python train.py --d_model=128 --head_dim=32 --norm="layernorm" --norm_eps=1e-05 --positions="rope" --init="uniform" --init_std_down=0.0 --grad_clip=1.0 --warmup_steps=200 --decay_fraction=0.561 --decay_shape="pow" --dataset="wikipedia_en"
Each number is 128 + 32 x the weight over its row's rms, rounded and kept within 0 to 255. Layers, rows and columns count from 0. The size above them is the row's rms in percent of the matrix's.

# layer 3 MLP up, 512x128, rms 0.409, rows 254-300, columns 64-95
size [100 102  91  92 101  93  99  96 102 100  97 104 101 102  92 100  99 111 118  95 103 106 110 104 102 105  91 100 107  92  94 100  99 104 114  98  95  83  98  95  88  99  87 101 107 100 100]
[[181 117 110 112 133 130 131 120 128 138 156 175 113 144 166  78 103 185 114 148  94 130 127 115  77  87  92 151 107 120 115 144]
 [ 74 128  74 145 177 102 155 121 127 116 115 138 134 155 138 167 135  70 147 131 149 149 132 106 127 135 125  73 106 106 103  61]
 [141 114 117 109 153  79 121 128 118 129 159  76  98 193 123 115  93 170 127 134 107  87 157 126 123 152 147 131 186 103 188 150]
 [128 170 167 146 147 106 147 142 128 112  94 161 135 164 178 106 101 121 168 130 163 144 170 192  96 165 138 108 127 206 104 124]
 [148  92  87 116 140 129  96  93 151 114 163 165 111 156  75 131 107 115  76 113 136  70 131  50 206 196 138 107  77 144 110 143]
 [108 121 157  71  93 120 111 122 155 122  97 156 110  46 159 169  74 225 154 145 137 150 129  85 122 118 172 128 105 149  81 109]
 [175 152  89 115  80  57 138 107 126 108 166 124  91 128 150 139 137 103 111  78 103 131 149 122 161 101 234 122 127  62 121 152]
 [116 110 145  77 181 127  72 119 151  94  79 105 182 169 101 139 174 163 156  95 158  86 147 140 104 128  81 191 157 129 148 157]
 [137 118 127 167 175 144 161 156 101 137 144 107 106 170 132 175 127 120 144 171  66 120 136 151  70 136  66 164 116 100  49 162]
 [ 84 178 138 150 198  90 155 129 118  85 117 149  39 129 178 189 145 119 110 142  89 105 153 105 132  93 104  78  92 130 122 162]
 [119  95 102  94 101 130  84 161 105 126 103 205 122 130 141 163  55 198 193 122  63 107 136 115 103 102  89 136 141 179 142 141]
 [136 105 197 137 160  57 105 183 129 135 144 103  51 120 137  81 139 125  87 154  98 128  90 162  97 128 137 135 136 135 109 131]
 [106 166  69 186  95  79 164  98 136  91 165 104 132 163 102 114 113 159 129 100 122 154 185 146 192 178  44  84 131 154 156  68]
 [147 104 127 143 157  98 171  72 130  43 142 115 111  86 145  84 147 118 116 119 130 167  83  83  99 132 157 155 116  96 146 148]
 [174 102 144 115 104 156 169 132  97 140 168 190 111 175 110 139 138 153 124 132 100  95 106  58 152 183 105 131 175 117 141 140]
 [144  98 165 145 150 137 176  85  88  86 139  87 149 163  87 115 158 123  74 168 130  99 123 127 122 100 208 143 129 114 164 189]
 [135  42  95  92 139  85 137 120 123  81 121 106 140 132  95 153 132 145 139 165  94 120 121 131  90 113 113 148 120  60 125 163]
 [137 139  97 128 164 136 120 123 132 114 135  92 143 170 190  77 148 154  96 117 151 150  77  93 167  96 116  98 124  95 147 137]
 [135 161 103 178 146 102 174 119  61  99 132 148  57 155 110 190 153 109 150 122 175 177 156  63 124 118 149 131 130  97 146 122]
 [101 139 189 155 135 117 115 150 112  78 195  98 120 103  99 100 166  93  96 156 110  56  91 106 132 108 163 135  96 132 171 105]
 [133 139 149 132 178  81 110  77 128  65 121 180  82 117  57 138 133 113 147 124  93 174 115 108 105 137 175 103  98 132 209 116]
 [134 110 125  94 115  72 101 149 112 137 107  54 117  94 155  71 137 149  88 157  91 134 148 148  91 106 129 148 114  88 118 148]
 [212 139 167 126 156 161 129 125 140 154 125 147 164 131 112  85  93 100 126 120 108 128 212  71 118 123  61 166 119  63 103 116]
 [186 121 130 118 131 159 120 133 135 139 173  53 165 155 102 128 152 115 161 142  91 138 116  60 166 154  67 117 114 164  83  68]
 [181  52 132 139 114 118  25 167 115  80 125  79  78 162  99 105 166 123 131 145  46 133 135 111 122 140  61 144 154 123 128 140]
 [236 122 159 105  96 137  44 168 102 100 123 162 133  63 162 128  89  99 177 134 116 118 176 173 164 129 120 120 132 135 148 180]
 [ 44  93 139 182 157 156  49  99 162  96 172  97 153 145 108 106  98 166 146  85 157 141 163 172 120  77 168 158 129 183 194 115]
 [199 114 116 112 188 177 167 150 134 147 137  92 136 110 161 128  62  89 146 108 101 109 110  93 138 145  80 114 103 114 165 108]
 [118 141 100 179 121 154 180 126 134 132 101 147 210 173  71  78 125 155  61  85  96 126 171  75 149 119 117  90 139  52 184 116]
 [ 96  72 141 127 155 171 137 129 135 115 104 131 187 144 137 133  65  70 112 128 118 104 125 122 212  90  79  91 159 177  55 115]
 [154 155  77 147 164 174  93 146 110 140 161 124 125 131 114  88 127  98 159 137 112  53 125 139 144 171  85 110  82 108 169 153]
 [149 101 141 127  37 123 118 130 122  94 153 136 104 124 135 140 149 116 124 158  85 103  88 168 102 104 140 155 212 177 105 177]
 [ 95 163 161 116 163  98 136 117  95 145 136 145 121 131 120 126 139 190 148 102 147  93 145  99  87 133 136 100 112  87 100 123]
 [ 88 195  90 164 168 146 109 122 112 162 131 143 156 126 128 180 174 122 140 123 135  92 181 122 120  94 180 167 100 125 166 131]
 [118 141 128 131 112 158  96 112 107 131  82 193 111 186  95 161 156 118 142 112 131 159 109 112 149 103 130 147 172 114 155 117]
 [176 103 115 135 142  93 183 120 108 108 119 112  71 115 126 156 141 122  79 149 112 116 115  95  86  90 136 160 164 141 136 124]
 [155 162 107 231  96 118 167 143 151 139 128 148 196 112 119 120  97 156 151 148 105 132 148  91 110 143 201  66 164 162  90 113]
 [125  96 160 102 126 115 125 151 128 136  81 128 152 179  78  96 124 182 159  53 100 121 205 113  88 141 118 170 113  94 203 148]
 [132  92 126 179  84 136 154  93 206 167 123 138 152 108 141 136 168 116 141  84  77 170 114 121 121 100 121 127  97 129 155 180]
 [ 96 176  76  90  57 166 170 138 124 168  83  99 108 134 135 100 106 100 155  96  90 156 126  91 165 131 118 169 133  83 144 135]
 [ 62  89 115 122  59 150 131 148  69 123 141 156 125  96 166 123 205  78  63 152 142 130 147 141 151  89 125 145 136 151 182 162]
 [130 157 152 106 115 117 128 128 114 197 110 111 156 140  40 109 133  97 129 146 127  83 133  75 155 138 101 123 148 153 113 163]
 [112 111 126  96 142 189 125  91 143 143 151  94 125 131  99  92 124 144 142 118 112 144 100 167 157 120 113 100 118 103 157 150]
 [106 117 141 109 148 128  94 171  67 196 122 139  92 113 156 107 161  54  86 142 124 172  92 117 102 165 109 157 119 107 121 169]
 [ 97 143 155 141 199  88  99 190 156 118 123  94  70 110  79 175 149 127 106 120 116 156 117  95 128 122 100 128 153 140 152 194]
 [156  54 137 188  85  81 122  89 175 105 142 159  87  95 153 178 116 127 159 124 171 145 114 108 148 108 163  48 180 160 125 134]
 [137 106 101 154 107  87  90 122 124 149 185 146  87  95 138 116  91  65 112 130  81 115 127 142 116  51 131 126 119 118 134 105]]
# layer 3 MLP down (transposed), 512x128, rms 0.194, rows 254-299, columns 64-95
size [ 96  94  89  98  98  93 102 102 111  98  91 109  87 105  90 102  95 106 112 101  99 114 111 107 101 104  95 112 101 101  92 101 105  96 114 101 101  88  94  94  91  94  87 105 111  85]
[[120 166 116 173 188 141 138 150 136  66 126  61 132 118 127 109 163 150 163 172 159 206 172 128 167 134 132 140 126 112 101  69]
 [123 143 109 117 101 225  99 141 147 132  73 187  96 140 130 176  79 172 155 110 124 138 112 177 152 119  46 129 111 146  51  86]
 [157 140 133 138 146 166 141 101 111  80 135  89 101 124 108 152 117 159  99 120 159  97  98 136 142 117 154 151 154 137 156 127]
 [159 182  89 112 116 102  68 130 151 111 124 155  62 122 110 105 168 160 132 128 150 109 147 159 171 167 100 104 123  87 111 154]
 [126 143 100 161 109 136 103  71 171 139 107  99 148 176 112 181  71 135 165 145  96  75 102  76 156 137 135 146  96 126  81 166]
 [140 133 117 105 141  92 135 158 140 163 100  84 129 153 127 125 229  60 135 132 159  70 122 155 136 222  99 106 127 123 142 131]
 [138 112  94  88 110  82 105 135 119 188  88 138 113 106 145 107 147 132  97 134 111  91 106 125 118 151 161 203 146 126 106 103]
 [151 154  70 147 164 139 106 145 180 138 174 123 101 147 118 128 111 125 144 189 109 162 126 127 114 104 147 104 121  98 129  90]
 [148 157  76 128 189 168 171 128 180 115  96 163 153 137 140 158 121  74 117 120 132 135  75  55 122 154 130 152 154 171 118 166]
 [131 183 127 129 191 113 114 123 118 144  81 146 135  82 173 207 113 164 129 117 128 166  67 175 123 132  93 150 154 130 157 140]
 [120 146 121 108 106 101 159 142  99 151  89 201 100  80  88 126 209 149  92 128 169 116 104 149 165 175 150 134 143  64  89 126]
 [165 125 113 151 132 122 106 142  72 107 176 114  96  78 155  78 104 126 145 137  94 149 107 168 157 152 158 131 145 141  66  63]
 [120 141  92 143  73 137 116  64 155  66 162 154 177 127 137 155 162 122 158 136 120 159 155 170 169 155  74 117 226 112 146 127]
 [120 103 143 160 132 102 112 176 114 108 149  89 178 143 167 117 118 159  92 112 101 101 128 145  96  93 146  82 159 120 112 109]
 [ 87 138 132 127 150 127 142 167 128 130 111 101 118 162 177 190 197 127 161 139 196 147 120 128 119 212  97  76  80 138 158 135]
 [142 192 147 111 132 143 184 101  73 149  94 149 116 160 203 140 147 176 149 132  70 130 105 176  89 108 165 110 155 174 111  98]
 [149 170 126 175 111  71 124 129 122  99 136 123 150 113  96 164 122 143 195 142 166  60  96 178 183 177 182  86 103  76 157  93]
 [131 155  94 140 159 175 102 132 113 163 119 147 144 144 179 106  68 163 160 101 167 135  39  92 139 138 115  56  45 118 149 119]
 [102  81 165 161 145 134 106 144 140 131 177  91 114 118 164 129 179  97 155 140 134 124  86 171  98 155  53 107 165 136 105  94]
 [117 164 107  80  76 129 106 146 142 104  73 137 155 162  91  89 149  97 145  85  76 143 118 131 153 114 147 115 152 149  79 105]
 [ 71 177  80 150 179 154 115 124 175 137 120  70 151  83 135 123 125 208 142 177 139  42 137 118 105 129 141  79 130 121  68 136]
 [149 104 138 144 184 109 129 131 104 119 163 150 137 122  88  83 117  87 180  90 154 137  84 129 164 158 101 110 126  91 141 110]
 [116  77 121 124 156 125 180 127 110 183 135  96 112 177  94 150 120  55 151 162 135  90 121  96 131 184 154 106 127 136 157  89]
 [ 72  97 127 162 142 154 104 130 111 114  17 124 205 168 138  71 120 122 157 136 155 128 116 188 142 149 198 149 163 139 104 165]
 [144 102 192 164 155 193 144 112  80 169 106 145 141 137  95  60  47  98 123 124 120 155 139 140  98 129 164 128 135 163  76 200]
 [198 115 110 140 160 140 103  75 137 119 153 160 106 114 172 148  86  98 101  96 146 164 194 140  91 146 142 168 105  46 138 120]
 [124  95  94 175 152 160 163 129 121  92 152 120 104 108 155 160 175  99 106 146 150  92 107 142  80 137 132  98 108 118 108 104]
 [151 164 114 147 147 141 137 112 168 179 209 196 155 112 120 146 117  86 122  81 138 139  89 141 144 100 124  77 125 103 143 135]
 [102  89 116  95 141 133  99 150 110 135 149 124 148 120 137 172 121 116 225 148 136  93 101 135 172 144 138 109  82  80 131 142]
 [137 154 187  82 132 148 132 169 138 124 160 154 151  87 146  89 160  88 112 106 105 101 122 122 116 114 126  63  98 184 179  54]
 [123 225 136 130  79 178  69 106 200 144 103 122 135 107 100 101 161 138 152 151  84 145  98 117 118 190 105  79 117 137 129  92]
 [167 168 175 175 112 127 124 149  83  73 150 127 126 112 160 101 126  88  84 138 126  97 127 115  87 113 134 165 150 114 164 141]
 [114 123 191 106 127 158 133 114 126 152 118 150 145 173 139 125 144 175 162  72 121 115  89 106  96 114 176  80  86 163 154 131]
 [148 121 106 140 126  55 140 100 209 131 163 138 101 123 147  64 128 141 108  72  99 146 120 102  98  76  82  83  86 168 110 140]
 [133  99 138 152 116 112  45 115  84  63 132 131 123 132 149 137 132 165 136 129 139 147 106 165 140 130  93 108  76  81 149 172]
 [162 111 115 182 103  86 160 102 133 186 180 142  65 150 144 108 159 110 133 118 178  85 201 158 145 118 156 101 174 151 126 144]
 [ 97 105  95 138 126 148  84 147 177  66 138 108 171 151 161 136 116 116 123 162 117 130 136 148 152 152 138 116 143 166 156  94]
 [157 118 110 171 114 149 101  95 110 112 189 101 151 135 176 171 137 127 101 168 189 163 141 167 154 132 170 118 123 132  71 119]
 [174 207 157 127 182 133 104  63 107 149 172 143 142 113 122 159 119 122 143 156  97 170 131 189 177 156  94  81 113 130  69 170]
 [148 129 164  91 151 174 133  74 149 131 125  99  66 189 187 165 178 137 137 146 135 115  82 163 163 161 157 143 116 139 147  92]
 [139  83  98 123 120 149 158 119 174 153 113 126  94  68 113 111 103  74 148 154 139 110  89 119 151 180 142 156  94 162 146 167]
 [ 95 120 117 166 150 107 157 125 141 162 121 132 123 138 170 158 138  77 141 163  53  82 120 152 122 188  57  92 159 170 102 169]
 [ 99 105 174 164 139 128  75 124 132 147 114 115 132 125 148 112 105  90 130  84  73 189 117  99  83 135 141 157 118 140 137  94]
 [150 139 120 108 150 122 121  92 143 161 168 143 171 178 119  82 130 185 148 103  73 162 128 121 134 127  93 137 134  63 144 145]
 [170 124 121 142 136 167 110 165 154 102 131  93 168 132 142 154 171  68  91 148 188 121 105  74 126 108 120 131 119 143 162 156]
 [ 87 198 114 130 123 179  62 195 133 114 188 100 122 139 133 141 135 111 145 132 109 194 131  97 152 127 139  91 138 143  74  78]]